config.toml
n_layer = 11
d_model = 160
n_head = 2
n_kv_head = 2
head_dim = 64
d_mlp = 640
vocab_size = 8192
activation = "tanh_gelu"
norm = "layernorm"
norm_place = "pre"
norm_eps = 1e-06
positions = "learned"
qk_norm = false
attn_scale = 0.125
bias = "all"
tie_embeddings = false
parallel_block = false
init = "normal"
init_std_qkv = 0.0395
init_std_o = 0.00841
init_std_up = 0.0395
init_std_down = 0.00841
optimizer = "muon_variant"
lr = 0.0107
lr_mult_o = 0.917
beta1 = 0.9
lr_head = 0.00664
grad_clip = 0.5
warmup_steps = 200
schedule = "wsd"
decay_fraction = 1.0
decay_shape = "linear"
final_lr_fraction = 0.05
batch_tokens = 16384
seq_len = 128
doc_mask = true
train_tokens = 152400000
steps = 9302
dataset = "wikipedia_en"
Each number is 500 + 50 x the weight over its row's rms, rounded and kept within 0 to 999. Layers, rows and columns count from 0. Numbers have three digits each. The size before them is the row's rms in percent of the matrix's.

# up: layer 5 MLP up, 640x160, rms 0.193, rows 214-363, columns 0-39
# down: layer 5 MLP down (transposed), 640x160, rms 0.0518, rows 214-363, columns 0-39
up214 088:466509517480432475549587449485508556558557516478417467415517487534392475540476492506522512453498481531418516519502491412
down214 089:440573483402501521463459554510515465461430411558519431519685498529600449476515487580514496479558511479578449455518576480
up215 098:515521516465496478517487448516503489461450580487425498422597576484472511505511490468438515477511580591475533392510499384
down215 101:542548537500432613555483471495452601574541525492468419485586509491497461501581549494522471510428405503465463509451576481
up216 097:446440312452458436418493501493455509532469527582543484508521530561455515541568549453478460520437532531472464548524446496
down216 094:488609483481507465532521536368532471456390517528446542497507533417431477498459606421520422453476519576358538511504430518
up217 107:536448549522484450442410511574502474537481496497601460494515495501469499442496455472493412524477479522542496539557566502
down217 109:558481576520435449486503556488445433369485458567512505511438462531459597566553504510423434561489433502486581557529522539
up218 092:554550464471551572474543500554473544583512532574504578522584561541469474469439512451550400585466458434558490511491510590
down218 087:447585489488503516428574606376553552505514449502504451532526455467484542444583483479522490538555524452422510429518458483
up219 100:491536532480553478554502507594534538460442529429479498565546499466515397413527474566526469551489491425417500492503439518
down219 112:458487563537503549393539469495471411500450522464458471474458476508522504451527528566537448503554516465468490453473507436
up220 100:530478422451535472445524493462412531495434579447494534499524533480502497556513451557490485451526403441472526447564540516
down220 102:490561460490583453473573526471507528442578432523514477565513571482489474431526486499521472472536566523524499564399549558
up221 094:543517486571587548502530443569480482501462549525525528470488490531489424505495412473578547374481481368414465476460386606
down221 093:492500534383531538365579511581516562502449497473651476540447545474467469480468480473522564474488530525458575506532504479
up222 099:451544488505522458528410553519427465557493525569523499496529452457526408407426583543519445511599402446454512468658350504
down222 106:542565532492467483492567600561516402526400520430558601443449511496558571518354514520484459492574506501506470480607424495
up223 102:543479460503489512480455510540467402515544553482501491489553512518485503630407599485466525509484614464454481508580543569
down223 108:445466497491594504539531578532425513512526480486493473514460461487578498489525516474558522540484574514472517450505411504
up224 112:465465582477407598450542566446441521402395460551463515544500457451501464486534448535538496610504476524420457528523407582
down224 121:501516431490461496492565512551467391487411555444486462552440497498448547502593530496546482571559562562452523557453561441
up225 103:528474492498540513434508525521453462574426534529443524496500507503488508565462557544414411466422401500557554453570501447
down225 113:492482461492508534501528513534488567511487542461457487607589516507552539496457492452474426518557493516554457598500538464
up226 092:416515421467481531512478455614565452444520573542474531550499473594410453543470599452560540436512492443504437574490463528
down226 092:549501504492516514625477428483552500410528492425552519531527497444457573493581494547572335484490513531449571602455547514
up227 122:531425586527547636364524388478460478490482450481561509561487529483533530465449506424407468506514433549455480469500448513
down227 117:550539422408490523548495540473544429503501527529498492494482595528509468525525472438548487507492533516515488493590453506
up228 099:585475518490543468452470470468519566514473498459537420613478588469483524466509370511565504587531486429478451547516492459
down228 098:448527500563414512564484469449510504473598537493452573466513479580513497507486427587445443510526464457494441480521495616
up229 111:484489581539482561517425502471569495558521575498537514513476519527405580612418440413451460525453497502442499507483428425
down229 110:558397547560502555468494557518556500544434463515585492435421535472433516488495531508430535448456429538542465563527502567
up230 095:444450608524457507506525447457575513488495473528493453482513565534377602422437396432509515532374506471476452587491484512
down230 093:522483457595434502466506535469414469466414434492509480394457539406475459500551538484488487530563586491405618537577519411
up231 098:460477560491521474501513426500400457498392515479516507454540540445476503497474532517375421623449487460504470465554492421
down231 101:382482522472553549582560502522514519447451517471456508544574548492536529477462437547531475562574432508587449598544434534
up232 107:479547461471557474535506473386485496417526481513546532578557538648547475503428609483502613513616475476427502470519456529
down232 103:435550525423415522505455499600537507503493522485481568542551518532486526523378567480468541480577523473567546574564530559
up233 110:560475484467540565514501481539514515512495510538496467495525570460499478493464480546525549388422488477524429482502491468
down233 109:600557465479559645547494489495470470538508405550565392502547539497495491526399529455483374496470557543472499461467525504
up234 103:474467610497483447550416521553478470589501516506457471474463629507477484503462486607539466517472493575476528517517449494
down234 101:517454503494498519411548435485502503449474453556556585465458514521532605461485396486447532471453501479467481533439427589
up235 103:535461471469482431515510514586423463529540464636470412497478494492528548478480506504447437517500463526534620441524497627
down235 108:493472516417567521525515552614504522566547532448489473518419507520566521564450498481431406533468397473507580496442581489
up236 099:571458558497487530486501507423517559470519509434603534482535515437493443512486493502539491550431375432480472427499552549
down236 102:505444567557466513514628545504425537475448448499522462531540501446489382523511535474512605470539459525452526554532502537
up237 101:480473498510523451431479432428546550443425551498445604487556465435559437462563439448482572498518420625478633504451549458
down237 098:486530475533541550567481505512604500528498539529434502485523475492545537412468510519434565546421527682461508474388546489
up238 104:480514511495586412533485375472439534508400510522436508486466501469523498550395470579463457538366519422519500485587490444
down238 112:534422503551448466554509559522438573521507476480495524452582543592585472448466570423584629590546521468517467565496383608
up239 092:379584519465510443592456421514479550468511524519565544611486474481494492478449548503500491485470427531506480474462391443
down239 097:539508557521528530550509558583533465517545512545495434524563497553404473494524424551492592516485506590344389463502443540
up240 106:519427501520402514512528510509520490456515565559514568393544515567479568571500412520553462492433543455471575499438557486
down240 109:471421501407423591488493518512563508395415490529550548440483540486510458534509440464511573514471580494473545488439524500
up241 093:515485550433459505516524459588566440394473454482498519526413481547453552483545427512469421475398455525422496499593500572
down241 092:461544544479458538560447507573491501522543518465407496545578464465506477518551532426531506550502490580483448478532448500
up242 105:444508448463446487526542501581557451409502548584484556474437510460474520503456548590400511571491577475467447484465455516
down242 098:578611522478466538565481577469505447529527392517481529560366381481442446457523521531574491548549445484512462467440521539
up243 090:595573470521440497469552511526538488553399489386466621478556427469485543479488562418498431509505497545361490486530510492
down243 085:478425469464532484442453485506494487459496477549551470495461546570528544565461590549542456480553487443516478478475527519
up244 097:466470409455560515551451536506423523534587444498476527508522549502531429556479511429496442646531429440556494474537550536
down244 100:552525549516475442464486492442454560521487451443565474576512552572567414345535523448465545400567480516512516463482542528
up245 089:470508651411400523547497489472574487498505588458496461419518542489491551472434469450504579555464562500408547433463508534
down245 082:475511455357478552466584566529497599563587473507513545407543530557587472488500554490456505506470513530498517471556441513
up246 112:564540453542372461480475526522533451415581552533498614475446475566504571499439606553422522609461499473493510457485469543
down246 108:527427543512548503534451533527559550546582484575497414445432447512525549580501502473506522509519498450422471610520554486
up247 097:481473532560549487613497480547467479565510547586563529617510472495497460543520529444455551432541399545500504609467415543
down247 094:410465543557454561464519482465527434458570539500425499440591538524428418569459533486505438504532603558537566577578460368
up248 090:518447496570469403506483602561513436440424500569567506487546513551482429456506448590480532460478416583416455494472497493
down248 095:599544543524537452474527544476521518469529533441510632482490472618488529481454546496435437500437435426465505505424486508
up249 096:423425541417434480511552528432547451496447492479528528510520458360520433508435421531585406584544505527498516473632574495
down249 097:520434515512544451420413560491455454580474486396496492464552500533479404556487520490585536543566470483468465443457559473
up250 120:534512524410532555419500482489522478488498500506512503475543515502471446439445457408542452465507504515436478437475485546
down250 126:356521470428555536524535531452475514503507518483430495520525558501515490478395541562469419478533509519413505486487598402
up251 098:533482459615501491481452474464472556485427551541551504487511442537494526601428502415551465498521531423549497487468463544
down251 091:537458519575503404620596554552456527523513611541417559483472507454532484534514476445496497457475484526497534534434538493
up252 098:526564495545441537429556478512529495516535648552524525515448531546506418438542535492498530398493447471494455514486492501
down252 102:492497549570484456449502573494475490546447473396483571506399483460507445475500480498569447499505439411488509489490502518
up253 098:567495477475485516528492471511490566461422495504451541430543501433586562431439550502480547536473561552575503494486552527
down253 093:483531539497585561533513567491451405474489397471473444483408565469538513527464465567529596510465475458473533549605455521
up254 105:585469510414482509444539466498532405530572522557438453475532382443525462417546436516570551458432507527450516490525501522
down254 105:524427509511473496485471470508427563447468481517553554572511515511522506516453568491470474478461528540585508577519453464
up255 101:423398511595463517470509556549441503479438463453446502534523468463533515499486557518470480566531546446538517447568508455
down255 101:472578435580441548464486575467488580501423419622562504511571502564509559497505555532555498478561503474586471509487555543
up256 101:545434484470517508523487495564479447429450486545483482537431511511396502537489348565452573512557544416557577514527500530
down256 098:480479519578518433521514459484473558597503473596456610489437444502522468436472595420533454526542522527465502485487645513
up257 107:553568506521461416531499510463523453492487535414505589570411500476479477510408446541433470505509524511478529445540524510
down257 105:510460531501445403434484583432515454503549498461450557491536488546496493545493477484474534477535504489498425510569483567
up258 102:606475529521429509441561496464491494499552551540508523465447550503501512419538565478562481473533460525472442382484436566
down258 096:445494520539544513584490498503562532519506633537479498406478399471513536531440499521499549545545573626449532528469393552
up259 094:570443494449448480455435542525509491428550524556493471501420448462482427593517536544487477445485429537513576467530564467
down259 092:489498477516571483522477444445516504480443546447518586603545459483533565503605455443608573523494524551498484558483443512
up260 114:504495490499457465464555490482477446513445514484546578538497598444511436571443443543495411533592418489519458523548537467
down260 110:475555485486477515559544521490444510475534608518473678459542564511440487489494472480505583534600462451575491538539516481
up261 109:534441545550463440426525475472465529661430567556530479431522555469533468510571531401523512425517540438544463490575408483
down261 099:468452529525575446495409598570487484566479526396452447523417592457501495558497543504519531467537518522488596592540486391
up262 100:559477509537511495546504512472575478577514654459513436524590499441398444483485489494405475575553494544446513512452378529
down262 098:497423527507532489532458498484416538455513435412529527493474537467452496440529577587551503550424521497488593471572480522
up263 102:463442556562456501483549516524394572491548519552454527485527418380470533502465501393414577530534495498524549443534551595
down263 106:457539452476510476528525508475576529510547478511441534463415494492476422447497544577588476529609480470537469572440489406
up264 095:502537496479529530467563445581501495550562555488568488534500510511500529415511455393464603451478551410489618617416499436
down264 090:508492512562462490501530432492486454531496546479379506472410552540534521515502436536524505553515505544543475519488509495
up265 091:454516529491553496553474497538472422560406591522552462489464537569604603493542402503455455494475557629411474420509490482
down265 088:545484527445549525485581519500529553470570562464521493588469551472482484568449458428490531612571485467454508550473548518
up266 083:382530466395460511569540630581525438524513518506513453531509426549491560529503497438529555468453473430421427489565548536
down266 082:507528516405515416520463524495533473535580483571514483501507498597449510426461451413535571493580536470517451454540467494
up267 101:587541467457444494482500528563559426472459464530512581556467395570538562487428584504450451531427507540462402533592424543
down267 102:494525388533532476417379536546499418481453390461473472496502506465507506486496561525495579513604547504468468633518448533
up268 097:617601495564465510485539489492554458500533476459565521536546432591553440520471421441510428446482450543503499511467582539
down268 098:476528438485500472478492538519540449538498585462509495459485501605488424399460594501499491537573466503512462454521473506
up269 099:454575464569496540457544495479512516528478524491534480521526451581524467485554641506439450470462542534390503458563472472
down269 098:535418500544501491609515595436523441472591495481461519555449533492479584524543495453510536487450489554534465539497459516
up270 111:560417516506476469407476446537422425491565556534455496552556510486525488544422598476506468491518583536512575421523405551
down270 108:452531462461506566513543505560521406523492351436456489505532471486507520436585457488497455537499508510486436543481482467
up271 116:526485513506426514513500492466426602533467514621403506600524582558470484571454551487457513468522532430572495466555504561
down271 116:524522456463540543493533463424540558581507547566488536524453494461510466486548562414548486532533482465478396566530496467
up272 095:395487514499440460497530522501560546534439488510573541518516496472546546451453419502474448484482515497475371530527429454
down272 098:488464538520505395448516561471551496580494461519491495510400486468435538467490465551489547495479423506488544472434492473
up273 100:394549424481503560431500525523509522419546596523469490579480538617409434523475541467457519527573524402571405503469517573
down273 095:484446596490441535501490436502535475460545501467484416465446456493482569464516463438549534554366538513364437526479504520
up274 089:501426479545528447421496427432480493457530531539412449580532473563537567410474566553506528393501577480483482554494567502
down274 093:507563528414531540497376558559579485563474497460568417440446543515456499529509563453468428532504465493548551422562406419
up275 106:498461606491519507509520517520508530423456359588502434476514536449446464412500554495574562520555467548424546557467513462
down275 098:488467468548449503548487498515367507529546524405526497510417561546530477500468483515465610553460502482578417487496464496
up276 116:506465456514465420563460568451486553576507600533484485542547544550500413523478575468455494570497531522598514513517450509
down276 113:497494474527434442467473503467486525472528595548440556565527559557561507474578475489510591484527514442488415530495561470
up277 086:430471496574447499478431582448449464454465516537484523487482521513447495516466535569478531502495487423505549434541472446
down277 089:510489486573495492493531485429530489489540500560437600534526414458547544566507471518548463581420507516529471461506564475
up278 091:484437574509561454417421477505450536566455544458505446476546533458463507518505498510535566436508519524530555487536466514
down278 091:467542422483435466451470502451562526478443484454527455528523574438472475516535438572512434612482430555537492364508491426
up279 092:479483513540486475500653460574481441550499481489495482480477456473534439425519482601460460479445591500552497585583503518
down279 095:549500573498511490481417450632511540354502515570433500502534505521541510532464465495456482530576414514502573499461533491
up280 105:486467504492456542537536370484548455470486499533510549559433516507527476552479400486462515524501508446457451459653437529
down280 108:450605484546483589531458487446463472461482447484494481565492448502592545456552437590506497508514517467559562524422468563
up281 106:511530417445535413481519438475509548398468497575502460565426619446481483535394517498529488434455524404500565482492471519
down281 110:508461520480476431489390540505516601437453469499499540494422495449551496524472444445513533515398460526444546463432509540
up282 100:432449490552484469538484529468553577516504535474432446447492546534471402519483567530491512526391499488557463483503497362
down282 101:389566517548445465559435470443482528540512487576395556413588404512495425443449514544450507450497410586484520477535477478
up283 107:491432497467403591479474552543544458540465491516492553582547475415533413466510480501311438436454510524507537501511447500
down283 098:489594456463585481460502418497553478531475453468593489478540456517595511517503443521550494556479546514466480595478625506
up284 085:444559470552411471601605544555498501541538514498558433522416424523518558538482499519533528431479447565450475423540484526
down284 085:555501557442550458518502496494488541440490503479454504427468441499546477597546503478542480522494535426549532463505474617
up285 108:415460479553551621586535507526503545484539527450472461641463590487493492506546521419461504562584556512487445504508437469
down285 103:556444514562515566480432555427524520624566416494465539505532394508489527375511458421518688588568455555483510435487526491
up286 099:501542511530518589514486473579458430503442458435477523474469475493536486439476502546449505513603538420516609435523502570
down286 102:574470517430438533487492537519526527457562446489447499445521553552512456638496574493614463439459503457498473511449517491
up287 097:569540500444514520511384464437386438508551544501487515523459581458441480539475542416453564560513576495571518558549517548
down287 092:472603530484543546411560472505555554490577536510511498526515534524579532363498541472544411406496533561512591438395456508
up288 078:494507437455528445480484513569483488422408499478397524482533516462478478488501446471565580522428460533493494494497457543
down288 085:425516467575434453424515505516545621424537366440571544556520448467426490484506531425452481557493505516521507453555508445
up289 105:531544539530483504480409526392449547519492399534581508508495469543490580429487486440508516522428499596424509458585547561
down289 109:423470511508547482503498535505569524470476513552429491482408508455540513567449547564446530459535524518456511455530525570
up290 108:587546503445428449498474597412405498530585579475426561448450532483480360498553469489487557528508430520483509535510423464
down290 107:460482442454576545604530407495489430462516494433579553512538592455537473437463596514520471497584457496494444481532559523
up291 094:488402549465466498535619553470471480551528507494456485528481431481540470485514402450487523543446417556474472533566441435
down291 087:488550408523571461495434483594481445485429532560463499456424525615494585503520471535596489541525539458528522425500533448
up292 104:553520568555534444533536485415565539584482467404510512417533591452537562412424543508548558441444418461562476463460451486
down292 097:506513460414493561463455445561563453445465459417532505558527480635518487491519403446435428505461550475466499518524452502
up293 097:540490477520446494566424418545412525469434600508523524435478465526582503514387457590536495556405479471541460583496470539
down293 092:415515490517516500528476557570481466552568534498537502438508510519478535535598403475558525468504530403465529527497578577
up294 087:480542582458430471487489430580439516465495544472516434467540462554438506489548662426464541553512531577482552542467516483
down294 092:467482501392508518562458527559508455457517533530489425492432549468561507521522496503515591499466445442482433529529536522
up295 108:546404527465478545481485520464440530470546616497511462524562493438586502476480473553362493543507505525550458477543491542
down295 096:534540410521435599500495573482485463349502433506477482509586518538523457622451499527524520568514453523557500543479508511
up296 091:565481574486483503538492480531549541489442476447573475559481418497452461535458447476366416523574558515630466461607424489
down296 091:558505515508553505462364558575552487586517465472520534450442590542562477496518505543523463557616468527500512482529525507
up297 102:531443550445559578480531462476495477494475623522473533511456543429412484481465500505536456511554536524517484430464551506
down297 111:498505526485519519484428486576513504500488528476448546557562432511498533538552419584474553554421534470455545473539490508
up298 109:471449502411540548464523488553486529418589562489548509551529551430394497513464602511379438466479546512429460515469461494
down298 097:451523503470585412484554453566508412430516549593536539483539481441481485473492545539551442466481590423535542516511540412
up299 127:511532473467474554468467502507449450505481516456527480500538532542495505447461489540473553445543491471481533521598481552
down299 122:524473498468524539399480450475435556521478470487478543520520558604491488557518577598533478454397486530557494430506556591
up300 099:453416464479497511573447528545612462564432527569499564523441553432470503415458507494448485464498493511493496570574466519
down300 108:497592573486444498501532447458387558435500479490480474541493513522497393480486536432508529459505500521515497407403478482
up301 084:402527526575506436582485598477515480528422510434545508514435520585556574510588611443528562552500511529457429502429523551
down301 087:499541378511409498486533433498545543515545473551517497398508473562595541500493485510459464566472514471473454458490509493
up302 083:493442467499399503514393468485422555566425512547480531537546443532483447506472472471546437510491495556546532553515417419
down302 088:439424502585506468500550536491479423561544396492458508529515555479443568486467433528544504462543494569530461429523474464
up303 104:490520508438486508612487561464416524450454608488439457541526534483480447508511461508562519513453524509412491445469497571
down303 100:467482434514480536460562562528424585506459450550469489432649518486446527483532592577450475443563483446521493448481488470
up304 101:468425449516535567529428506469539524478526483595549510516499568427437548428500487489468539404577544542490434463492481588
down304 103:499468564514440438531547466568433585584494576476485461481580387481502456523496529454521452498494460443524475517534468527
up305 101:497453470565524474476474471388513519464524434435518501560505573496464535528467535472575524475516593447513502479504480502
down305 098:575569480404515522500426455548493463527482523536425430584536512466450371524543409544474523499468517504534521486519474485
up306 095:360495411576439505512526474452559484469499542418497523588464412527450467472465446538549465520505543603431593521558484564
down306 099:594554441499510553557559562504554521530519381403426453485387494447595476518560615502477566512470514474452488479553470548
up307 094:458497466482474516552500431451536457534473453423571490521518467474518494532498510506426533485500519545469533609526566568
down307 088:537503455498547513530459498526548455494505429444454496565505594518438529469489500535584400508615500471535486473508446560
up308 099:564585475479507529521521538591506485531475440551496391544392542473547539451394530532478450490481532570544431511497472460
down308 099:418506479484448525465492576417380371465461423435451491414456475509490457473617503499506474445548501474489560482465512526
up309 099:465485479487521514515555495486493528459472583504480411577448553485565493567474524512483531490490482485542463474482401479
down309 109:459492566502441488496608517464529493474564506501379415493402461456611510508565521523475479479475543480439432462528470503
up310 090:477438446483512430467470454474516532516552483572487506429627562442562560499563419484496471560533636491483506481515464458
down310 093:540556504486420528369541509553460399404538510555531521409434488516482556558495467594500455480473419555520554481517507488
up311 093:500519630507499423492495540440515518431419513469548453538511521550415477547472411542511517547472605568491404543452466472
down311 096:499519595457528449461558452459470493571486474594506469503565477411511500499412523486543543496563446524506528559554492384
up312 096:476413471466475580529450438472531491481547640509512513576535478526490516624531452517484536532588549433470408564485502579
down312 094:526515559519467550441511385490572464488432574514499438464563538534567546521549522450516532421441523454538609542418442470
up313 102:426501540449484470471536464468501513576550472440450516527541560498380556543535501495478489438471558472462515489515474540
down313 102:424559494476585380513563494557469502560461573535495435518480520513417511458524617509528503484553506432421507504463477476
up314 093:533575408485486558501415554468520461568428491529519469463500533493533460536477539503504393487516494512535521485538555498
down314 104:511435533489411467548459519522481541479596525509486546530482432551478534505525425528503565436478436489461551473533549543
up315 111:441458462429550562436527554528458538518490464425530502539486535571490445559485563534529501576524475467529454525467549533
down315 110:621378532470548507475493467571477561477559557519536444436589472511454504614557529448516434546547527478506528407423508545
up316 086:437477596593469526401435556477481406496506573464474470553497455569441459420463466487501536554484541531532459506491428483
down316 095:514428532505555488511511457521498571423538483491501463472470493477470518510516496544445580423452567444456545478558655413
up317 116:562474496494484423545495453428432504560444550478529455636513484403466507408440467437553546499534449525483603486486498498
down317 120:492444552534450518540480477483483469522524584474380504535371509472477531583508641578579519493527524466528470490536426509
up318 101:568470450548503415587509503527524369479445552547493518527449534503482419501426440516478484482499467594491518589444476503
down318 100:529442531440481572507487505601414533591441496460493447501533538429482509498466477418487450545464540527434489509402617501
up319 095:484423551540396577355491536490504436526520528578507462459544480486502513557545492517453570547442598499458539434438412547
down319 096:541538492461484471476575564446495539461538529396526451524525469490507324471410511458580465448506507557484538438422469481
up320 102:452489580535499519496442529512468598518485478523484495604489527625471481511479560488547493487499533537439453496571439465
down320 103:534470449537481442526594538465499519532450480564475551521552443478464466538529556536554478431501534473517600572603456497
up321 114:474502617479491361461504499463501488414494513461563531547393507389540557506412446505441488494545508514502484510489411561
down321 111:494500548544523398531477461506445511562503443533393526527431542465510497502547490541483579533476489494531527434523591518
up322 101:561551501516575529468534457508563480408515551463521528383466484479490441554463450440495534435486453475513528407531503584
down322 097:538475488472505586489509507559464510538517447507523450509547513638493537572502515529511543546543497559472534414451385431
up323 110:481493480496415520417501472489406428556427537545400555488448518473505568533569551499462460544505513554560516482533520566
down323 105:531465564379481455514497426525529475512508519507501570489546426520458509487550517507510500447473511524511466590470365482
up324 098:499475455468519585432514447492595522446473512525466491630509520449573452406457513428500466473470513506472471483494540463
down324 096:502474567490399520544514494461563514493449530480414413550535520518464613421514438501503603528529437385490469564463501468
up325 106:597495541552537522501577453461463565476494516504469558484523506538410393517454456525454440462482616515420451498539542520
down325 112:498535459569417437550400464505426522494537541547510488518540545495581498537483511508507502399509563485440456489504513545
up326 088:584490443546483564563522515400447545543571491457578476420502549482475480527420480525577529555522576496475461486479484462
down326 087:432381511484599579520535550544570503488518532556454488521543446529550462479444595524485508486555472547415518523525552471
up327 098:431450522470524488507472453466554490400476530475530474460473574595506528484484455435486510547515537518497494524587477512
down327 097:610433489406573493540529529450423472426564541485480483480507551529534614488502486543556423511573563520536501447494584512
up328 120:588554459612525487460547600486577486444466505503596503563517609464535487543478467469530519502444528474506505471460437515
down328 122:476570441603553466575503602563513435541552538470478611471544497447460517509560455357444540499494474469436416500493517477
up329 091:552504453529474435437480502435552533484530605515464440568535480555445464397544618527491531464473482392562496661482516387
down329 090:508448445466432496542524509561517525453508394501505496472651543517590576427523509508528510528436480579454496494501544526
up330 095:555527487527512550427394532491509496479501580539553513567510480629445514491465544474561445531466515483570484494557389413
down330 094:445551523564518568436529401464543506494527578540449520551527460476453478473427558464450487445562496423593458541526566513
up331 097:541507635576464523472536548437522451515516534494470479557459482401544564420579420476547486535480477474517614390466527531
down331 105:449512539535596457517487477487504534486585601558472427479502442461453475408507425505480575427533489492522554478519544457
up332 101:495472580428487437568520451366428526483513615514534474554578464592491393476516515508525463465494478511463487564512493478
down332 103:513522569457528492428443493501463530462527476381495507496539467415568594531523528579572483509519488445486468473485532511
up333 115:539526534532519455467502648400477499578499557507600535486541459555570417488471558478480493540464564493440520508508511502
down333 110:569549510511551605463408451451506515513504472544539486459306477485509516539567539498488588481478458441496459487478545468
up334 100:513447579470488462515494463572463476525572558491528642499509537508570448516549547575539477534504543527480497529502470480
down334 111:539538468565548422608519476476499474518507564483471486654502481493536434487426519516538478482560505480517418569627571468
up335 087:514515480502520490472472506497492521493563537460522474544481531397570484464470603528479464426514518464544601490563414440
down335 093:508486515510441535511427421535536428512457476415525580441575399518527542511583488494501575462475616509469507517486530478
up336 100:493556521506514536490490493467502442513457538442582622552537546498489414589497564464545561480458463469419460582453492520
down336 103:562496483543435543567503486485505542475487564599437555504465525519501429502454510429479451510489481486493537498396518392
up337 086:433468480490521601355539492536546489502481485434523506487551548500565524582541406431420445463485456373485494448540537539
down337 088:473484485454529448550528504491547402455502527455415459519565560525515432507514461558496519517484449466465443471511481587
up338 105:574554577473576466486436423512561461435408560444521463498453528502422515572526525578411494535378541526433477492477406518
down338 107:537546525518501539503510574400457395539473595579525482496432439487477428497492484543530450538433520557517446516465464518
up339 109:464466421536433528494479522523503450558364509447418594534537507535466530516572443563402551516538529425525506471483466576
down339 103:530538517561494570560612533539509454406466573482427551486540478516477554414496494454454473438451457535502484501448446524
up340 114:546468465619460492452529517522521538469457516458476457488548472479486532475484448450496516428497499545452452493492437576
down340 105:491409538504558379433477524520482502434559460491425551517544515457537482463560542584441505513536518524411461524466486391
up341 119:412571552455442466470518591525522496565394508520470374465535532463485561454481499485471506457529579469537490514564486504
down341 121:451582477475538496528544469577595491457506433479416455459520499425482524576543450434483515465473412456496358496582485559
up342 093:560574603547565518490522428501473505505492510470535478532550449474552541483430454503455388522533493462454456407535564553
down342 091:459596452478532531543434464479450416498453559542594555519446505509525475459517518532539556495511540512572490460492483449
up343 096:565532417568386477547521517426435534579440575405493548503493524543535516493432457493457473391499471542514545540480555524
down343 095:482481540499525448505476582439544440490441415509534420580599435434423543454513480558587439518537533498491470512528469475
up344 099:471480540537523467451523461498542710535503495460506468553479510478504572443450513588422488544450567477532549505556439511
down344 098:565537497543443359554549514524544484533479512479460534469422460490529556496491518526565491574517490576547559455603515584
up345 090:576526493415505522550639446490476518472487523450508395592532584516471495541478416413397528479467526478556490427512530442
down345 087:417506455535558476448423490534502510531449493557568571499497557467520519511486592479518440552532541491439459565519596511
up346 110:511520420580373531503557507505471568483519513506568505517553483469541563500539521496503455527456562486514475498574447523
down346 123:550457517514457508414512505512477512583497461439474489457555521477493516535556465349475417461540390566545489518511546443
up347 100:567480587446500554422482563614457546567470612406570488526533472537491479524456435477528520449583496421534480505517419471
down347 099:521512510555466548455434515520522460464433513521624565452458494453519525588558447515550493495510411487513581530524491528
up348 089:487458483577561493444546547442459476476481546516499484474524559457505502391500582540584464544524517517516416490465495511
down348 090:485439443518513477405476404535504423478566599494509531444524469519504476381558450454506550586572417488537436498444513477
up349 099:446473488557522519489525450507521514549440408420519568442561522533401506418485480469470482556544504520499441582526506492
down349 107:533467498604581530604460549509464524513490473449595515544491469496451535515445517459474440504457500538467517563491536446
up350 092:501512463487494509495508540488502414565563542552560541474499543513500607461486548519527489446463439424373483477477451588
down350 091:442509408486559488467488455483524510437488443473525517535391563449495485504483522552535445447559540523587544481510558400
up351 095:442485579613405580580467476521535472472460523528515517435507548455566496532531524418490502516617427503457542434589434551
down351 094:451520510424542449532520423597529467499476465439535508479585627570446518580500478551535554458542403439542514442537461450
up352 112:456458492450442501466445521484522465466552449502509438547554388516448484496482499444402579495430488534545591479478409504
down352 103:442536543511490552429455503404508560457456465595599485567581493432551522476433491502555483505578456467469522448493538518
up353 111:450509518557504484556536506487612531537402538433514582523504480420545499565472479588566452474622531495614548441581507467
down353 098:479485520410506493376402457509452550431528469380418526554641550386512497578554520498569451514418537493478584426584442498
up354 101:485421491520486347520546520580426560563523442530471440485521537579502479505502452579458421444485390445582425468550467537
down354 093:540541541559421543523495467497418578517441511473479507405481465455530550549480533442477487485474578557425551558451482464
up355 109:500517533480504423506569433446463450386458469490481502462542450410529449510561501484535489523456440554521495455505501545
down355 106:560577448526505515490500459547431434507534535516458484489450418549465523561452532585502369472526563485563516456471465506
up356 103:641558536585482499528490450500437426475484486515524507460572512375517587489428532478518499465425478536539513552528457428
down356 116:633543549545435484524515476533485576434471529466515465375410449412484577463510442511546500435428497491485450491558442447
up357 107:514414559590465513532513490495465510503484530408503564483542536549493413507485504508474543447489480540423449513474491518
down357 108:535451514543478444537462482560612462479551434557462473490439520522508582511504510563449558504449536439535545470530488526
up358 110:365443528460458491464600512519514548475534607413436518475477568515550541498460513435502479469386575499540516633493424580
down358 119:471477554526499527524446495571591465486481507505515483446487490593503549469482534502369472517524437482555515567458450557
up359 101:512430480395451617497417497495471423428456533526462527492564551518479483559485414538536484448509539544443581605503445469
down359 107:531500453548462461479536549520579600479520494487458479449450404521497448504397375474496455552500473487545548476423570485
up360 090:474524564492512515532463398562505424534586501534558523501597516447459635418504461516553422455474538538472506546497469528
down360 092:539451526609473471567444512553487519504418609501401514556491452451532459501465460609599551388509578411597523456537527515
up361 111:464413584543487430539538527518530531523495530527471507559509437530466547427528400524515606479462464509511447504502511573
down361 127:471591427441521505525367454457454499548460517498561515474464573531535448528503563483430429549579606481519510472568464444
up362 106:539435533556501580480467540476468607484433621424465493445545468446552517433459484424429543573464536534465428423578467489
down362 091:542538510521514561532561453513494426481590478490477493495482525527562516566587427404548471466536461506492467496520481387
up363 102:501551447455586471421408505512435508476475569509580497465455433561529477563423496553489508387504501605510563565542527500
down363 096:410514496489467562504565517534536529440504461524497491528495482425550493442458472472495476482441446452416459427490598547